config = dict(
    hidden_size=96,
    head_dim=32,
    hidden_act='geglu',
    norm_place='pre',
    extras=['capped logits'],
    init_std_qkv=0.0512,
    optimizer='muon_variant',
    learning_rate=0.00698,
    lr_mult_down=1.5,
    decay_shape='exp',
    max_steps=8375,
)
Each number is 128 + 32 x the weight over its row's rms, rounded and kept within 0 to 255. Layers, rows and columns count from 0. Numbers have three digits each. The size before them is the row's rms in percent of the matrix's.

# layer 3 attention key, 96x96, rms 0.0806, rows 82-95, columns 32-63
079:093098099145140091135149188100096117107166091149076045093082134133135141133134128097141045160076
093:088128124114103127178124081103150134097105088107152106116180092152145112156174146124092134165117
094:119158155072163149112136055099138122112132195138123140143111109120123115183142108160132159127133
088:141139221121069152143080131112164090153152085112125086154114139155191156194158175130142137123105
101:105119086170167137055121063123091130103058085074119146129101144146154144139139150161118133150156
091:188213113140149156076115078121106115190118168135138133166141161133109051123146111107125177101140
106:137130065102115110143130056145137150162133110117107133078192083128131075138127131103123109098157
103:096150113122154126124113106109138130126098189108108131197052119106149156127169169070099200154131
102:127152111103133125095075080200122171100104134141130092124154137150138166113134129152167195137205
095:108133147106145084102115181118144076148103157117110162128133120099107127124148069105105124130050
086:143128137084154114127131149122157120135153098146064116179105108133170101111100105198128102133142
101:142193130140182162073102123117149132165127142084097124077123127108146128113108066145139157152064
092:110114105132135178182107084068185187116182115155094111115110103130123144143123144101165130103105
085:079166067125139133124148160159095085133144132136065116112182188132151183131147100145146126112140
# layer 3 attention query, 96x96, rms 0.0809, rows 83-95, columns 32-63
082:196136179137143121233063082135183105149127112082105178159113115137115116158080106167123141112131
084:129101164115135145166157171174098122146125144169101085195193088125132141158048155107138102114139
074:130133179101126088121112158117079154146174160113145121075112124075148100142171112122139163123165
083:143145135125102133143170138166161152142076121132129107082133121116095127178097084151123098066092
090:121167126151160129118181115169105181160111125134123133118132123161146139142095126158117108167114
089:108060162170197118148159126126126157129128089165177152185093149141132163142137138111117128138100
091:142132122074143119089154088172187127124126220149105139150100134174189078124075137162104202122175
078:149100168199122129116154188130127128155168114125183168219198132088126106155183116103128094093104
088:083153102090155179158172134134085113134107133148077108172140137103151152196187138098094098130123
090:117103140139151203157142108085183159067178176153084115200144102111109130102101130140107199085161
098:190129144136199105110184126136080123143160108175116098095117097115124125141136109101167128143146
070:139127144121165136195152128171078134112135131094127151151096135144133130110113101142116129098116
087:104133093141127217148145124070104137123110095094170140087139153144124132095120180141122148116103
# layer 3 attention value, 96x96, rms 0.109, rows 64-95, columns 32-63
086:172096121116203120113100180171102142177190112090118171059189134125168107050142177151118128099126
099:168124135126132183132072098164149173118134153199144083140080145115103180147122128142116121123094
102:075133075078137088128113135134126167111073134116153082108162129086108149117176137140182128155104
074:079123148125130120119142065133156135132152139173132179106099146110118138126162181144103112127152
082:129137131123135160093169080095108180062190112220121075172108110136137090088113101161168128089121
097:069131120095137101099162099119122042173183135137158096149123135146152116147126158155153207136078
102:152141159130146169174103186198119159130117125164124129093140035146114117068105107109158166112118
100:119150156128134116126132168143143113137115142023176133135151154140178116127143050115139111186137
103:112128121117168136104081112136131118115167158224145070133111162187111119164170117062109122129116
084:139090127160099188153188155130157191128126115162078114122107078092070126168106176156116157139118
100:115143095079133108126107066132129126144107142150097109074155127111139141129169136123129099134170
101:142100129137106129112143097112073109057186114164075221156101082134161086113100134158115174114145
093:149148119153064114118116121094140118128204141197108116152123116127117127109143147106117154092161
082:115085114152136123150106119096103111080164135150083159148136143096112100137123149141154064150112
101:145143127162113140134155083146108132097176137132050135153107072127164152148113149152095132124163
097:146092141148095068100147176098133171138109142191101167140122137081103135152119128149146080144099
085:141119167107098068150118116085123136059090119177075120122083112120117071180148113144165021153099
093:158118103138100120147152091155077110162148114145151142133065125130144134086110132197131117153178
095:138099148145102148118082140187157156138077120128153128170117119133118130082100102134145153127066
089:114126139096186094112108094134076065135114139106166140124111111169174149164154188063135135139106
078:137119160105157097104155167081153192120204161075102085117135142140107151096115178127093085121143
091:116101122130100177115119073116139091103166155149104115162093075083172119155150126175152169110141
106:128141115091153090105171084097116140146127150160135144118159097153087117085127133166150184141158
074:138124098083097163113113147150108187103160083152129147155122107116131086135114121147139162132186
080:222103106139137137084096183184132135169121154166076130107087152087148135136136107141130091073107
098:173123116147070171132138135119124147128114123145077086177122098112123119141125063163149125096055
088:093143147117092118149102166116127099137087150087148146164164139136058107062130168138163149143154
117:142106147145059100143185172127085191087071091114093171151130110122135099141095158181143071122096
085:103143153152104151130150168090123084081168149103180098133168187145144110109135136167141092132185
095:177069125129148108130155163131140192153043147137117075148120091087089147139083088113202086114096
089:172161128141119129125098117108114089079163104123158113140160094196186124135135151127134176131115
103:126130100144169137155140076168153090121153118180129116131106112109128079075132172131147177177063
# layer 3 attention output (transposed), 96x96, rms 0.0881, rows 64-95, columns 32-63
090:121137136145130172113145113157138131172119150102127084173161064112095151146118090074087144130095
101:126113156109106143121126162136116192103057149074125174105124145129167119113106134141146118200112
091:166128083147135154160165130152118131135164141142063118113131062159118108140080136098109125114140
080:136116098122150171140165142127080106129170125130093118173177085210153150114079141128071158105114
107:117123145155059070070106129115095185159060132104147135111158166119112154110089153143093118138165
092:208159157077111156075119091141144187124164190086115092104134100116139072101179124151093160122146
124:118144169113085109114135096120141109167100084104128100186144182117140142138114108139078142155173
100:088114121081148152143086068090157076148195153185117125146102078079142126151185153134065121092140
100:166156120143159108107124071133100158113119088105133181098155147139181108090127119189122149141155
087:164099199134056100130112167150126142092092087138147115133138170133125109117170137124150110102110
077:097152129155158090146180110161149129133147136136095160120096095122147165132137097157089175121150
090:108173155163139095094130145133126127232133126103147096109125118121059164198106111137108122102139
114:155153145116184163171093083129076149122135153080097091126161156141136124169124177124219134161048
096:143167114098159129153081196147081126170152115149140132096063122202117153138082144085115160132121
077:095142198155103118110158102121122108176104157133090147160171138122123127120151109156138109115074
098:105141152096184135170096167153096076110124115103138079157071120108081107122086116092191155135123
101:157096103109135094117105121137102170120137141135176114135175152148060133103108102131149214106170
076:134127173121101133137139180184121133138110137122087104143148108087072149145138137071093095140108
093:131155156155089143109152128077140166086144094088152152138110142121128134142103162121128168138118
072:125191098169164155073112159096148159127130166090112118076196126144151100117180136187154137102069
099:151161119158121182147121111180132089145073133140101177121097103105168113093170156161187137157100
100:115155099136127127163120164123128167155112137097082166091139126142116128138136134139108128071110
087:097133096166092110106114161166138132130088155123139139059134115058146147173172117111127115172146
097:123049150142141147163179048083154119158124112152115100170120108136108184125098109129106139098178
085:064118199151160160185118108141110133104122124124125147165105093109127153130060169176105120142058
090:123136135130155137107117085082119110139065151119079186137107151126138127168112150122128107185104
109:184155104127108117137132092168134141125080072166068129131075077120168116125139087095193103129114
103:128124155135160107134139119124120058166114128162159076179089152132051126156121113110169134175147
098:155135104100088114114075089133144155126152084177180103158091128108144119111136126099137110117139
087:139177147106129179137133130125104160120078143152063128117128133117079078136144146100127145115070
109:140148169127171084091133080089157220134227111134123099105171171092143097133127129166160096090030
098:140124138080026120095067174118133132139163125120134082097147144131161099131129110131142126097147
# layer 3 MLP gate, 192x96, rms 0.122, rows 0-106, columns 32-63
100:045092157073079100102184173073164111117096136109095106112143157136136153126130101112147095161086
098:136094139109137115128189144070102122114054111086085054137050127102162115084124196145072135138179
079:098129087111177154101144187129098135057120121058146097093105129112165129088166127155103108161135
088:139132109052109170090093148111103141124086152121119176137146169191118100134104120096160086102167
087:088082077133191131184100090133188107140159160106107109153123172114179067085111141151160188171151
098:063090167114137146128137135146129132142117146124075109145132150141102149164125168141116105118169
088:127103110153141130143031194120096050167095058168115110112132161169141153090165158166116105161204
095:141133146113147179167108068118154105095133133166120204126164154139127061143107169170075151098145
118:171106141126139119107121135095086097096084120124144078159070105092131073098158167156163057077165
082:117153138151107117127145126098143115126136132128096093036147108151083132114217147152101120107149
098:121141095057116124093118063102139121152136076158130142145117169142153059159135171125187146120102
089:087086149126073132190119118105110093079079166074106122138170092090156115124145099116125167151111
093:110128105074066121120151155134112120098147132091167077130134083097100147210207112116152106205157
097:129126167117077174130156146158192138174141099134118130155153136162106163140143167134118094164189
110:106124195156137142076172117007139130123125150097103127131220198136159111171125147152138150089118
115:164115086134124181129135131133076146166092102117103133123123183102134117090175165111207135173108
103:125100103155105134170103135105116075165134135139094155090068133148125134199148164126141060134137
095:107076124129127138127102159081121115104147170140149117126150097150111214094117118111122160120153
095:098129077132127100159085098104092089104084088135125126136119202115090125127113129150097124097123
090:150106081102107146101148123160127100116098104182122108119100140142161132154156130143122113142196
090:173160128104129081153142154088098111159155193123096068047113165126148190112110153116119128161134
099:139166123071126109139137117180113091116131073119100111105104157177145093079125107064154118147161
093:093088185125055082121170110087115150173154099105172123106139054165085088126144080081153071150088
113:091119099101121123125131133131131078154178153109149196113208173143079149149105103155144139055104
103:137143110144185133167149147129143166157162140127117116125112142060159171117205174111121161152127
080:118139109139115111125157116160099157076098140102130145091091063134189154161125072157115137165109
086:141130128113163125112150105079152141097072167148143109148113131088174154144086180114131159188075
099:153142144138079120084149137097017107156108125131090168138121144198110170156160174188104150097093
109:159199165121143136112143133148139120111127112155112183126081083130121147195163074134104100162172
107:115134125122112070074142156117139124201109120175124156148095105083120106103115168110171109130156
101:165156132129119069153145133087117139121135176080164135119164161115131060123122128122080183088095
096:063093131052104184131137142111104141162149123052102101125118110164123094147117142133138045139101
137:134091075117134159123128148110103089053121089187130125151088151118160149169123112135103063151076
107:152113165102085157145141163083150160159116173111078049115140151122160160185105128070066125104101
113:116130167108135113157185150050144099140122168141147086120129057117124081150143150148176118114142
095:106119181123098143117065135083105087148213169085158151125191128127094115148152143113145136116041
100:147139083074116106170119149131150065102141116183170109136196147117106163170130089130087159158151
094:166114065145130111141103119157080183084126128120135140112147108151117104164121101120106090151105
115:112161085113157151174100135139147065153127103130088142166183131162123150140151153103109180165168
105:135132203177192057126126107082137077170092120128135107174147149096114111153105144041193101100079
084:113157157140152104144133140115115140122121086073137064136122129187133068108121120139109097070158
088:110166176135105102074093092088131126103161120168155091091102151140173155142153102133176136120098
115:131110130130104105050121090079135152154156144146127139115127116107135094150121112140100090115105
119:143099087125131127163139117123056096104134129121110151165137125159127130165068135156110130119162
079:127101092128234155094110207076061114133110130165139110160112122079125167127169116120124163106145
115:112130083134172136072122114144134126111118168071109137158158165182113080176095198121117086103107
110:126104079121151148107090130105152118150115160098125174129076171181105119151111082061086139143141
103:095181127182165151072157176111160072136134079112053094146118107143102162127110139146096157120122
098:107173176082170156132150086144141098149147138145098099086173116143153176160143124156175157136196
110:149109154123110060141144175125147099160142165115114148151137127104162157128110141141101140075152
080:076131165156115164148139201108147110104150121106095132097166093118104156108136084153164107110178
082:151132113112120120094091033141097084150117115125086138151077077163125118104094160127139173123144
104:125172183138092132157128113123113140103177137091148169137109176099171091127094155184125157135133
099:052146150131119129062127129130122064178065085128113114153133133077089099125108137042136128189126
085:140100181068107167135134159161159105079088104168070142135096123087188136141090068177100138153103
101:127173161164128148103183137139115075105178079106086112203119105142148102192118098110128133114142
093:111084153079131069110132153146079135125124174073102192122110142086094183079184102142137116135091
106:131119121084148171141133202139115129123121190150148156095106134174166061181106202139105167138106
101:131146133059208111085111172148083150100161135156136155120158105094091102118083127143188121132110
095:125118158128151176168134122088065102119134177093119167080093180103224138074136148116131118158106
104:136125186093171117079080165073188089150117084108196148131136115145151160113113132163099105121165
095:055089181133114125111095123144151143122163112130134101135134163132156095135144096110128107143131
080:125103106057137133135063154147130091162107144068122120103096124151143054124195162083109059111095
087:062178126157123165151121168164110145091136175079168102118101155147141180121174128155140142127141
094:101060157053103077141119037105153104104136159089144137162166121163151131095134127136112131156141
105:137139103138179145150067110104149140153214124147141152142063136103075075089115159108165116080102
088:141114138093049077156134102158136068158100097107145105120208134145093092121136176153133123122150
113:135067096154100116158136120124120123122107096147106156181184108130059104210115064141099153098180
093:058076154133136128143068065150125136097195105095093150124084131146168138143121144136144168165109
096:136166171113126142121083171097183165098116119103116163144118172113146121088100171157176170128100
107:143174085164163068177166149112101126149145099174132158129117034182148167133087123122125111181142
078:107128143133111130135098094131135169093108101079099225100130136174172138149149144177171155128089
109:141116132107125053136159128106112090142176147152140084066157079153137078141150120054135091143106
073:143160101103131126131098155157118131129139165138117180060133171125125140104189158111082164102121
127:125175161113154132129073092155122145113113128125155139118164170176149081114138129132146062148057
093:168097149086139108096127129123145113163102126082157176113138083144137140120173144105182160108106
121:118092118118163138045125156120129140137120119123137090122177146114185172109137125137151088109099
103:121138112133154139118146179104125091178189126127145126103101132123083091140142124169179152149075
090:134186111191142116099090178129148054100217131112103108146089094096095108116091124128140114156210
104:124090119135147092128155127152125095088109089066097123106112133120123145139083067095075132139187
077:064119137160106116125147122140147178109107117125123091091074105111142120111088104073100172142184
114:089156102134106093091124193051151110131193123141099139107169100112101143176117155148099133081174
098:134144128142090150102122132094110159173134136142113116144149173144135140165159197136108200143108
087:093139114010143127124190070126161159100160128168125161108087145153165088161066136123106146140170
106:121094114100135105166157093132149145110113100158132098176151153132133083162074136049132143123173
104:135109094152146116183132114151081088146117145203043154150126089176113132210088174129113142158142
093:162114089066129084141140088160141134104153071118058151174084162092175083134149108149119089113201
087:140114103087138139147125175092054124063121149132132179123123153134201106218074140135127155102114
096:160177050110122176152142150162107130155091110112086130105178209123130106093125169142131116132195
104:094129086069127084167111117079127114169146141171121097131121107125134109112112108138147114107129
109:130186123156107055122115143103140108148103168124129126178121114103172144098133164114147103148092
105:168121135130139133113102153080143104158115137131069112170173135090083106178148186157098178172097
090:107115129156154134080071144111151125149088155134109102130154140088122153107083134043186126149167
103:104121134096121133115044132118169139110111146098095120147140179136131096134167148123144107153110
091:087136119075099089159076147198139186152120090134174180092169078131165060132125118120210142137068
087:081150166148114167104154104113124145099153098178061071121131112175111125139136136130145113120222
091:078126098193127094137088110105162132129065184142162138098121173112144130097192187119160107102185
120:151164163072112135118193087132148118181158203128143158147133174113100134158091126107154163144189
084:098127137112140156118139142126172132110103173180126138106104149128155162098101105085102100081114
118:056098110097123125186132136131079125131137086127091151090096143135121146174151135157132125130121
092:127174125109144128110103111109084128171139116081087168104101161120145100096113069105133144142178
093:128093060184154124130142093150173131134147162143111159087116130160199131144104084097147106106114
091:125107129141131100027105125041166204136121173146159117162136092164150126177107153128151074086062
105:073092139070111137128165147121044109125071075139111142054109141098118091101137145107101091184129
126:143110118119144156087140128041171125169090093123091077140129101122167189147151136109090048146171
084:193153119062134118110104138189152173101092181105116185118175141121075092093111119168117080123084
104:163146045144158177108145152138129142073144118099149171152129141151066146172139097101074130121117
# layer 3 MLP up, 192x96, rms 0.109, rows 0-106, columns 32-63
099:062117164087107183141148134200131084090173049140096122110094166159124099111095148095142151142139
105:157112170070095132095138060109154141131084154104097143121096188096177101120122139116154146084143
087:095161119146163108116086172120151168083126199129167079132108117123126168110111082157102101196171
098:137125125066097135181116145110092128117122140085145127108141174081149123106147137114172077143164
099:101104127131188168093159127080170112094122163083094101145155169082130116148179176132082159190153
107:158122090153171104125107088081078183137101089119094149130152062148125049114111187115130143139072
097:126121158132176135086131130127109143145038126118076061131100099134132120119164183132099135164168
084:145110161128080097103077097117143137144133092122106094108108133160114146118097173141130153041136
119:166115081113084114098129126099117187142132163083162127131138188212134099171135160064091127127116
071:142099213077131099117145159146176154078133064154193079109168114121129097124109116109123170133112
073:079101115108091149117197127129113153095176152143187143114122144128145137105112115121146170165101
087:128142145173068113114110094141145086167100133097110087128138171155155099133142184156177133081113
106:127122105153079135131108118114197038061101133137107091138127140155126117098150178173109091107148
095:125146158121152149101108075075177129174122109164124077145163113136113143141100113177084109106114
130:140198086088082127183092133160100108117103053137161202133101135133124152100171177156105162107132
079:095078160103186107141136162134085088106143133141078177085108194125133152114088176164094142124125
120:148169101158098148183174165113187095159169090089130096101116137068171091098117129131139140077095
112:143128064116127154103108108059121225148132124168115119135112209082190142118109164147103155099100
111:151198109103141161152127075120062161147132108128104141135094138061137181100132145125101163158100
104:103090112153126097114122108185118119124123107168100089158141079108112143176197070136151108110199
105:099131152132107117124157181142119092135155119119131118090164137147137140115067128156143124162134
096:152134117064149116160127116171155121124088162070126075182211144103106107096105115172074155111145
094:131128127111092094105126135109181116163160168107173118113173116173150132116154104163190167085076
113:113098104097126170082134043071082157155123052098169191120165083115123137137130138172170119108114
099:110151017134122118141168107122150175163147152169171183113138116126132125123137126093118104122119
083:136154154134183113158097142079168119165136130133106146188161169158080076159157058116139112115203
110:100148112099150066189102121171128165114064120123135135163096073115111172120119112085057109133173
100:157137083145140083093142159119111111097139192122084114092180139136094073131089120141096159091147
104:119089105092107137182132164162074138137152144113123117124140108127111128110093137133166123149108
110:110189094108119083150065135162129088171125128131096161119100081150101168117105096105150094145129
096:152117166084111105115095060135129172117147121153113136131117086089089149131163155106189070158099
097:119135127049130148156108152143119098202109154113086147148141128164089122115144109144154039157108
116:125081160191151173086139160131016106073120130090116161152087171092150130162108151091117109139131
115:154140134139058091091160139122168101162158138118139109103116123112137143176112145144085177102117
122:192110136117063097139109128144115110140120131100097169116135167150153126117139137123127171121126
106:129155132169141232145154143107107145065134139056121143085161181115144105123153139123134138151092
111:080127153152097208140151152144126147078174145117118089067121101162145088124167119127123126118126
084:138141139156189147145096140111128097139139129164167163121150104153137094163175134164123101089082
111:092133172103112114119149133105091197153107117110177115129171179135177130113081129075150146067174
102:091126094106089155145068151108093137174163129148133110162126170153071068164210094132193116045158
093:182073114129109120145125085114097167097173153150103096095130126117159166141145164109169087110141
101:118163164147085136123055086108094175127165118193120084100153176144064090165149142060205114120090
110:116147080116120108191110086180082113094064083126157169114142136189104158114146096177113154162189
113:139127085122141086137134185157039151127131153137157130119125112162119148136065127092101101151139
084:146087152131151136086105146118102113104166133135082166137110104079137063137198192185127132139102
109:083148100134181127109150154129088116113191083179109153134137137178088169147165131119134139124173
109:131157091108126099116161166194089159138155138158090128132167121120174133142109114135111084202159
113:145150113175157176155116104134110193078156163100121163097165102090149145139127078163136128091104
091:074130111156106125086156185125149148111169101061152128142086108161080105082099080063098129129121
097:136143106147141143131136161085164102135106098176153127182201119189193137176197120081098065128140
074:123096091177116136105152122112081103180091074144151173104040142135220150177119156163111170103133
105:159145102067087136093121140148154085099144089172142132143135133115141130136127142141152103076154
097:151109127092126175073153139145166102165184134141131126179122108128155145112115147089102148096155
100:148140154073139131056156140112108186127105141154114121118169184134115138098188143158117117127103
081:148126182136121079098121190144116153146068154096117128131098077125109181181122121114145103106158
111:127157125147121082119093165174145162120109164111034117137145124139079100145138166122139111143128
086:153138112127171138106111150124129168136089126144146079142207127176164104214127151149147089140121
109:102092118152125140138156129149127146130077129088122145130145132165207117090092101128163124176119
105:136158117114199082150145123149095083092141102208158119100151085141102122120131134198119140143125
095:141140139097153088148115134118119132083167135096103158167163118091156115207167133103115147113115
114:140120149177106130107184148091120143139089162085183133114090041106144106106091169079070152169062
102:113161102147133127120159143125202056100136146123104126149106134151119128127161117146071103141107
081:082154173155139118128135165127144145122131076116144106115179154152167099178179125141125161168133
083:092133127158138175163140156169125111101181122136125159122065148100115153120150134157146099165150
111:118130128208164130100130174156138139128133180110119153126155129165131121129117140094079139104098
116:164137090130144151083194116132108119099096084120131208099131106072172151132156103131128124096109
087:150225103163100171099151151165089129105117147083112124147145104125172127098142097089144125144081
106:153167178104115118153100108090159119145180205162092125105147127124158143142084156092160111078057
091:145057064113185150131111069133081180116165154194094137129152136136166175091102116162134116143130
097:142157149087139089164185077156080090104090053176125103153152159127106117066106112137115178172135
108:115128178101148158148074147141187083126082167083134167120131159114119111112200136181087169053078
072:171159067192158184151127117143141138118169114133155151143154169155140164198114125138108103112159
110:149124086136167100101146147183140151115074093081095178178097141123147182114127144137107156090138
070:138157134177167111122149124120150175125126155126145143090128133119106147081115126151156164167142
121:149120123170142080127182146174091157146142107128160133130124122145118132138127123141134094074141
100:103090152091150137137108118160103132109110144095112095145115133091164113116118072136103122117090
120:135145113082136087210127129118150099137168174083190169133136152095120116208116119123210139107142
094:068131178070125084077048159111133110148205115149158130096198146140073129143111093117164092101105
100:111159132106178125130161182138136112090188199151165112161092096140070095089146147114075092113153
109:074091163144152182102182105090161126172153157147163114151156139126176147162144185121137155132125
082:112146153103132127224128098118137123170154217070167104145148114101081160168150137134175092068087
100:127049139072100171123123129145103109140198083115108122132112180125172114120089099114091118155106
097:133143170131121144118152125182078114116124068122108116139151088135145147125095100106140132108133
078:121118134150108144153101145120127138092146081136174127073057139140190128133153155110136120131153
105:133121112151189174118093118198172120169126141094108102150096192110139134123079164142092145072113
102:115136131143109177123127149151130149091140109132077127173133128148091159145147151166084184140128
083:103071127138176145192133188138107133162073156123133167112123141126200193163137081136144066123198
083:146180112175113166133165102152121187149110218106097131060112129168101130147175147146096122116166
082:085122156161146215110069129165106192138121046119141138110158180087124154134106145164121162118200
095:068136127113124107166145177161145192145132146141150176135090134135144114122146102160148095158139
104:148140172138120134129159159129147128193118092114178170141152161117120116196152167127144127106123
116:153161121161133083117109137175119081204101123121113155072094177133108095122119109124062170143119
109:141136097114100150087082104182190158124125101093155200126176125096091157157104105142164102081134
092:189139098108164125130125125133064134146172106123112133123149174141116124142141132101144107171080
076:074161123132162070086138107119125151105070097154107125078161111132117118097112168141083155109085
086:163065112106151116148137158144102075154129161106098142155075084121146187145155120105146158123083
062:104113130175151056092152169119182135122148081184099172153048097113092097098148101131148093153177
112:119078132100150098086117097196098096106087103172151092136121141144104104134144140146157132204131
083:174132122086141159169143125183107132101119147085112142137121097164115095170181156153163136174166
120:074140135112194180158172134145135123133088165177090114090144154145084140151158117143125084199149
099:139091127118150168124112125095173125083116143148059161133108123100138084108132139078149113089088
093:124130179110143170073160149112085097086090138082124083105184131162116063124151088188128070155101
109:140127151101113150171129126168119108120066167133139092112156096107129114096159148130159130156156
092:143093181039189162175135089109061195135125067176109153209146109110122137124145157122096148098094
124:142169107122134131153144093091144097131163172169131151074145177122134116143142176136154145095124
089:121108167048154136114150081085156125167135118162098096124097156160146124107082097135143193161141
095:093173142115177075069142135155201113133174134142156181110117138123094161182164103146107107122076
# layer 3 MLP down (transposed), 192x96, rms 0.104, rows 0-105, columns 32-63
101:153173131146083102122136085107121169118163134175100106166164101126153106090080123150104128172142
099:102063150144129151121100159175074092140192082187126127132177115122119098112104139122139099157128
083:134096163131140046107112109128144079143179109065142138111119186100127104114101149127143166074157
103:102117088079108113087069196170168135140089145162109088102147101166147111087161082136141157120122
086:118082171164129081156148078102092130146136100078072167092110127100095131157092080140149155135137
103:135180068159112150086167148129136112098134189118124050161174150120153137095139136099105118113166
095:204117105095139110103154071091076159150137151109086082136073109140142089163101162116121188104099
082:143098148148125165121096132147129150162088101106137153172158083086167172091152095167180160149121
117:141161134084140134167083097084090145098106154162134046131041132149097090116087160193172059119135
085:171163100117067147054167178147158189130106121090099148171135103066124122107126122124148139129044
077:168088165041114158211143095163124197166140157109124148153075108115110085125080173108118165149147
083:159200224135137144138084146140105172150157167165182085155136109164163102102071132169132100130102
113:100109077079125119185132144126100118149105145141161094110147062125131087180137096127128128139203
100:152077122057068105093152119082152132121124090157126181162158104121141111175128164126107147072159
114:146088081133159164072120173140106132138094161135104048180116154121070122132089157133179097163130
085:178058078081146155102097135153085100146127123075114150117146172153114130075127180146125124132106
115:190073089099094158158167158148167200161125119130151106186158051100119135112128125157105092114153
102:164148156122142087124140091147117063123158138138176123078103082087104081114135126110096095133053
093:128114189109151183146062167224151121129206150141126073146137093112124133107155168065187132099093
095:091133099153113104123162153165146155112103063157197180147085163135179169132102138134131115103081
100:142100147092082126101071125099187166160134116154160114140116165177137046148081092139140148183113
098:151103154063134081124141138084188130112137100114091142137163188218058135099164174119126089125125
104:089138190126145136117106112107132153089196119141138156048145182173138144129122108098091097131150
115:123087187058119129128137081144183115138155071164071155069182112132171128120167082103151109125150
103:173103150109097119108145122125131132050121132179074131114138142166140104137068116088167160158162
090:120177106141128087126146129061106135139132103119110096168112032134093155090131091142124117076093
093:183166177122152195088131122070106140101126180157190131122140226156169129110160110080210131119066
098:124166133070159172088168096121126118143148102100066079126099143172106071100096148143129121097104
109:139079089150073130112122151185089067144143175128095136179119147089156150109075186098079102091120
103:116116111121161141107114100135143128135134151111157070088108129091072137155174125135104040080145
096:141129162167162178178133144179180132112103087117101092133132066098108128193174145146080100157168
122:210137093185168107134056095155172096085141138136090142127107145091165146101136124148130175146142
112:107181113193158120083139140104109108077116137088144083093073092165189114154099082130095146084127
122:093157077150147150179115141167093075122150111115173152106173159120153077112101111130161150137126
126:127067141098118171170121150147130135120166092100166138135160115098064197196077142102162150126086
094:190078108095167107126131162188133090123092152151080074172104093087113146126101163135143145053211
110:115080131166138128135131130114153141207133101129098069070104106150134088098176153169150111077119
096:169153131127131112151137118126184079128147109194116199090164113164136072099175141096109168104091
111:192081081105175138148181114115139149126067177114174033120111139148103143104156154111117133136129
106:140113126115083143151102083139144155167126112159143115166121172139128132104108112115156156089170
090:170144138147175151120105130146078106117120123160118078132164138046129041139110081139082056137135
094:107134127166154112118157160114089132163121086088176146044138075168132133092161123140090082086103
105:121124112104086096158159058100112117145057141101140136149136164142128074123126204164123150138136
109:093156131114146123151130119135041164096139159109162118153063082189126109108115165076108087187136
086:079137137097147078155128175130147147142120108151194111103124163171121182083126094076142111044175
119:107192144149144088127114072100065084113151082152110201145108091189100115089090102167141158147153
113:157108155127175120126173129126130130156200111139153088134122114130114152100209164166114159094182
118:118092115115158114107116194175140146159107178095134097080117172118089126141129152135102126147158
099:110110151111139171141110129139155091105141130112185103174170147142091146083128206151115093150114
110:124119102118096175109106087102158142191113183109085128173157135125119105124058085139070150137143
076:126141104167166131153127113070093073082125095146089118119126086150156108088150179163129159167130
087:102078144117124088135129161137118142095138150129132092138172121107125179137164112168155110178058
094:136134141103079121082124119097152182156132112104142161126120139113097182164160110127165136091126
097:188165156110133104093170090083106111087140178104137153128102080169150115133107091208148083132163
082:082129140137080165172124106141176142119089124111098154131158131151102117100138131160104071086094
107:156117142159176133127202124100117046073167132162117050086130101116133147180097104172107093172098
090:128122192100101131129151109125048093215147115100140153168135182186116118131118087162137111127139
102:147185099199162106128181093132103176146134112136070099133152115081125138160129126198084112179183
103:090131154142078107098104172069133115088131124113142131116121109155142128138149105072216143171118
110:112119183119149108080080151168145149127098175171118117143136079142097127244095152136161226097134
110:098135143135085081139165120120144102106166131107077149186100176098136138142117116101172088164150
110:083128164102081153143090138163174166071154152127164167135152090168151131121060044182147193155121
087:050160119115014135116156163150177153133154151111103177164122183182133095132132089133131098123122
080:131099178122103119152067146221100174158182099165116127154099165107179099070159108112112117106124
098:107139139107127147130186149174104144131161162129188133148157156113106175133165147141122082098157
103:109092137135117115104160099110108192145089161117081133121140136146153120182094147153142098168171
110:099186158085174143118133132112082133114137184149156122146110178143097139124136148085146157159125
105:136192173083139170147179152082077132113130133096166075103141114186183134108147097120091148182133
086:103115035099131084079151180087145118113115148074160128186180105113100136155105109091146084143049
101:119167146122116150098099187164173126139130152157127105123129156119141127142118129180101173169133
097:080102199099098133110115164105108126132078113092179107080108181143191129155105095136136091080096
070:113147121112127135094180137120134135200096096118051137130068145170165132195081137054128153114154
101:138179104139138117164148116121060139138048102117104177173181119128095101078152143161159155081120
070:145110124114142133076134124151110148093157158136178108149174130162063165127076091123098157158187
131:107095106143141163161161144117133085096100128090165187112083139140128110115152167148201184124141
096:093144122172179128181127126104117151185126093130159168061083130172112111176157153090116113183088
121:111085153116157125096117103100119141093129172111131093115159103141146181098143112145114061126120
093:152114123111143167143165101131046141132146116111156102134103127026091140107196140179114161111125
104:166106108150153093134146194137021152078162074130137123083108165102191159132176108087152179136140
103:157115170120172177090120197099133146193150147144157142123156084192135085153149164141102147156104
081:171111144177160138082172106116096103156145130104202149118137078182098083111085098127132154124167
103:121044139167143093124145120139103069191159162183187140077125169131160098189175111143154146122095
092:132130087118110134100120166109087205146124163172081145115066148079096087144144147076113176122157
084:121091128116104136109129106178114140134049085135125152128050174126176092129126128144138128150127
105:094155088077121157136090130202128071130119154100073149124162114173121091124172163160126198065088
098:127102116108133119130192100115168139092089123082191113123111177103112120123180157129143129135091
071:101125099118157136121109141153152121119116113150103213077062041121095132215160097149143112163110
092:133100141115177199163137171157136111144189105125104126152145077132111155117099072111163107150067
088:131116087122076152132104124156123122099112110094114154094093133157173127127110143105144138108098
098:109118126180104101181123130132110152185123122161138196086113089104146078134149131155163089123116
111:096048110157119113145128143082090111181054135110152116151122122091146092106097144134148099146158
113:096088141100128118105095145140163114105098158158168069148129109165181108136122124051172089119120
097:078174141052143133125088073174144103132117160102142104125158144072114154151129204173128107151068
099:106136111129183138169123129094194181128119172098157079110122122169121133166117156112104095130115
079:161142103077083075112121140160143188113067150157098170101153163180137098105157160102134104131162
087:105110170151081096100131139091110141206153118179130082196122209118097176117167189071144100123129
061:148101091210142149114185108125187181162140101156164126133075122163124135111091162128166121123174
118:078080102150184109093137118133086121115104130167145189167143147140181163133121113162116115113103
089:119131139170150147132128129133120063110074156139064124136131124162086095126156177150108150179183
119:101064086069105102144154144140112087123131120135122125152103126113170142156135195152149136096143
098:104180181145126170164166084135195123133104146102151173145106138132098139141106134098132086105112
097:107124157139115178124117130180161117117130119126134135136126158125147132095185117110187106219104
102:148150149141143131076160104165114133133135157177156078138120122125188106165133171127105105156147
097:086129070135170097129124131140087176089093125134136077159115068168139141147147173124113178151111
127:167140120150139169124144113158162117155104082143149142103155179124114102126135090084137138147165
085:163097100096143077114136142119124095134143129166097168126125133152168153142141129105098177115154